Part of a small language model's weights.
Architecture: LayerNorm before each block, rotary positions, biases, untied embeddings, attention and MLP in parallel.
Training: 285M tokens, 8653 steps.
Each number is 500 + 40 x the weight over its row's rms, rounded and kept within 0 to 999. Layers, rows and columns count from 0. Numbers have three digits each. The size before them is the row's rms in percent of the matrix's.

# down: layer 6 MLP down (transposed), 768x256, rms 0.00782, rows 99-118, columns 0-63
# up: layer 6 MLP up, 768x256, rms 0.0147, rows 100-119, columns 0-63
down99 037:489502516524441446511518448528495548422450509508416545565516435497456497486529517472433499516494454502550477485469481474470465582488493512467550506558527506522483532486466440523479399437533427
up100 045:561477498495522500524480502496489524525523575506488533503495453486485522488494527475486476426498449497437441509484503480518471483493503456416471491371513468489514547474443445504534482523497501
down100 032:461463524495531550519492478495469530499469431464539478537467536496463442458466447504524548499548547454533553496603470461551505514494559546424482490449462494487474565512476511458444522505492479
up101 042:565498567478505552481418421508525511466516431495508533480505546508500521454484550476497524524427485514553471455489497511472491497509535533488483502425536470401506539503484447488479475453501484
down101 039:429514487540588461476585532536507456545507561488517537471464467476528493499491470544512521437536443569532520503523522448492538542592523506442561442465494500505477562430481564497479499530532560
up102 049:462494481513518516472505385468493503481540439551494473519501477514427524493494507508513511475426521431522596504515497516530484519491507537469511488467505420606497461524511556504587513504536487
down102 041:539474488483451475523544463496556521494431474450446492461490542442577487530507563489495546515416461531429458501477481477382516387533500456480439501458492539449500426501481418539447484495463563
up103 057:542538461500443504539494611508514476516502535433470518499514516461528480643480519517465485456580458522433447560477523445487524470494504470412467510540530736377509476500506520521448507522479475
down103 047:462453511437538526426495539450522522487536475574512471511476465628522542415525433485523528568534569471497560466533457562500485590457539532540544480477500419509457494529500532512540545558529508
up104 054:468442519489500474481411527516488484453514419550474485493494481538398536414527460489493525464488502529450478498468476512506469516500521539487470512450533447555513436477469503482534450429543508
down104 060:506544493495527540491565485507528495533459499459475529472483531415607437494441557514498525495528532571493547494525599465526563469580457449453496499446471575418473533503508524500414528550462548
up105 048:568484540514481494508423423465489506495501540559490537511501490532461504442482520479494526456466479527523478497460463502489435511505511448611480497388523321539538506479451419503548471491478503
down105 041:440485448492584526482525514496457500494470472461519444464523588430549500454509502491464517531539559509505563473611538515550611465540478548437461478504532556465443522501477593488421555572523511
up106 043:536474528548485488486397432489508528504487516518492524488512500541500476661503526500474466439420489507497469500477486490514480488488501476532456498371551431475518415497437446483546463516481492
down106 035:497480474475506555555614455530465504478505486490574470542536551462504476446516494479441540574582468455590523541556569532531564564538460557455518490523434552488467594489496580575474485500482497
up107 069:551465555487470478509415561528503497513504507515455561492518480511443502538504503494476514425432460542430483548475499495454492502510526459485484520521561526563509473474449460488519448488539518
down107 068:460521464495568541489569485509505489491461474448495467504475570459548459465465498482537545549500594505510562482550544502587510428513503529454541491425496492403456560519547561500417575555458489
up108 049:494520553498492491497456561503475514478523489502546493526502496502467517451506487522536565520527526542566506530501497517467502552491492558591515516448498575543497506447520467496480502461499528
down108 039:438491506508519488461567532458459466539506519504432552438506484439535516486552516467493491512481517525448472446439496421534448354515524474499459491481526497478502464536469541507466512592477564
up109 100:448494473482503520441579456497441510486535489517490485532471445508439555511532473507506536532446512515520545491469486516539512524482484564452523521492480475517514550507506478497453483494535537
down109 081:601529513500490506536481464547535530537449547465486520446542520459572408590494549503465444489504501503483469485475552476470524433584483438491464442477502566486454471517487451495532496451492526
up110 048:525506509511515498464391515495498495491499438496476518495504456529469497411501511494469509418435475460496423514470482479492461497493546478506464514435537358497506453478469441501592452500506470
down110 043:488467483469561523509544469502477544507431517502499512496495550453584486478478511479521528563562557537524556502550549478533551452584469514437500466484475544427466567489520545490469559504486509
up111 048:484455488510585532470495481509506514484508452502565472494495482500510494414520518494489487427522527480553488529507523528521498506509494539550507503480472554521525490515509598504581517544505506
down111 042:551511534484392480552492463520520516526431471495380603555473466505458489536509520530493517519510434498473444498470466456477386484467518451465504486510449495521527477475483400512520421425479468
up112 049:451497502478536506461443509510488515484522468517556497505514498495448508439524469527535511530452524506574515511512519513509501527510481546450515492470483567519491507477524501509459518493501536
down112 040:501467477471529443456561522492461510447512577521420511472494451473536533534504533454521518508474485545402470436398429408437444396538555484484552496494519473502485455492468474532519498527483502
up113 043:446507543443496505533490400510500504490514558502533478499512507477451510484518496506522506522555507476492495491494479527490530518528520515552537518470510590519506596474503519522444515460484541
down113 036:565476385546558499430519529499504439514552481521426529501400482556489537482490480453516589488502499557428495493520518478437466447522522395537515467465532474466503449520480486492534534616492488
up114 304:478557506435491504527517509469427526505553523510477522514422489450504531477514513527518508504549524535505452540454512510542516502464510606457492504508551503479539523529451468515491433456581571
down114 391:475486563588517541469502499512557490476443518479505523492609526540494481534480441452494439498496489469463572463557468514498495504523481385484488476470476534539450538453474513489554579527457445
up115 052:544462527490474482505504458503484497517496534494438554486480469495478525574495484493493520473451455558411499503485490479474472503503526466511483502503539396539510516468431426516429469489506500
down115 046:451533445507553524508501499481446499530481496464539456478524622494433464485500493501518498496488577483481569488573503509577522413500558512502527495449483521465435523539515513436444602565477532
up116 049:544555537493452515555580517510479504538517589482534496481496488465584472605497499496503530513662505562572444577536517510519531511503499498502525496459514470397511563469534552526457522503470502
down116 045:435470490519522497459458576468472483527527482518492574562537437556405591403569478515500464530471491478487454497472424480487401495449526522586534530531519427523489439530494506460502504535528524
up117 056:538521518498451486521453601511473540548518594525464534499522467482476508649504520506509505484439469534499439543492502493510499501493483461506456524398539616410488493481473511507467491499491532
down117 041:482426474481579508455511513473471465449527471428501524533487540494534522463555438435565568529513596495513526460498491490532464450512559532509535492452516432498457568548509495516514502542471494
up118 064:525489550485446485513468458504464503508533527507464519497500470501427513477523489497500528465426481537462468561481493504495485523494502518378480526363570426394502526454469436484457465450514539
down118 050:426475458490524533471561523508484468542495494471523553498493532468556469460504513484502533542484591529465524475518551485566484400529542504503509486457471509465448494547511553516409565613464536
up119 071:427477507503545512472535433495501488463483421533550461525479494524464493346513449485521518523583560506560530469511471540526497517498494541500536511532488439600503539510497515495505487482505498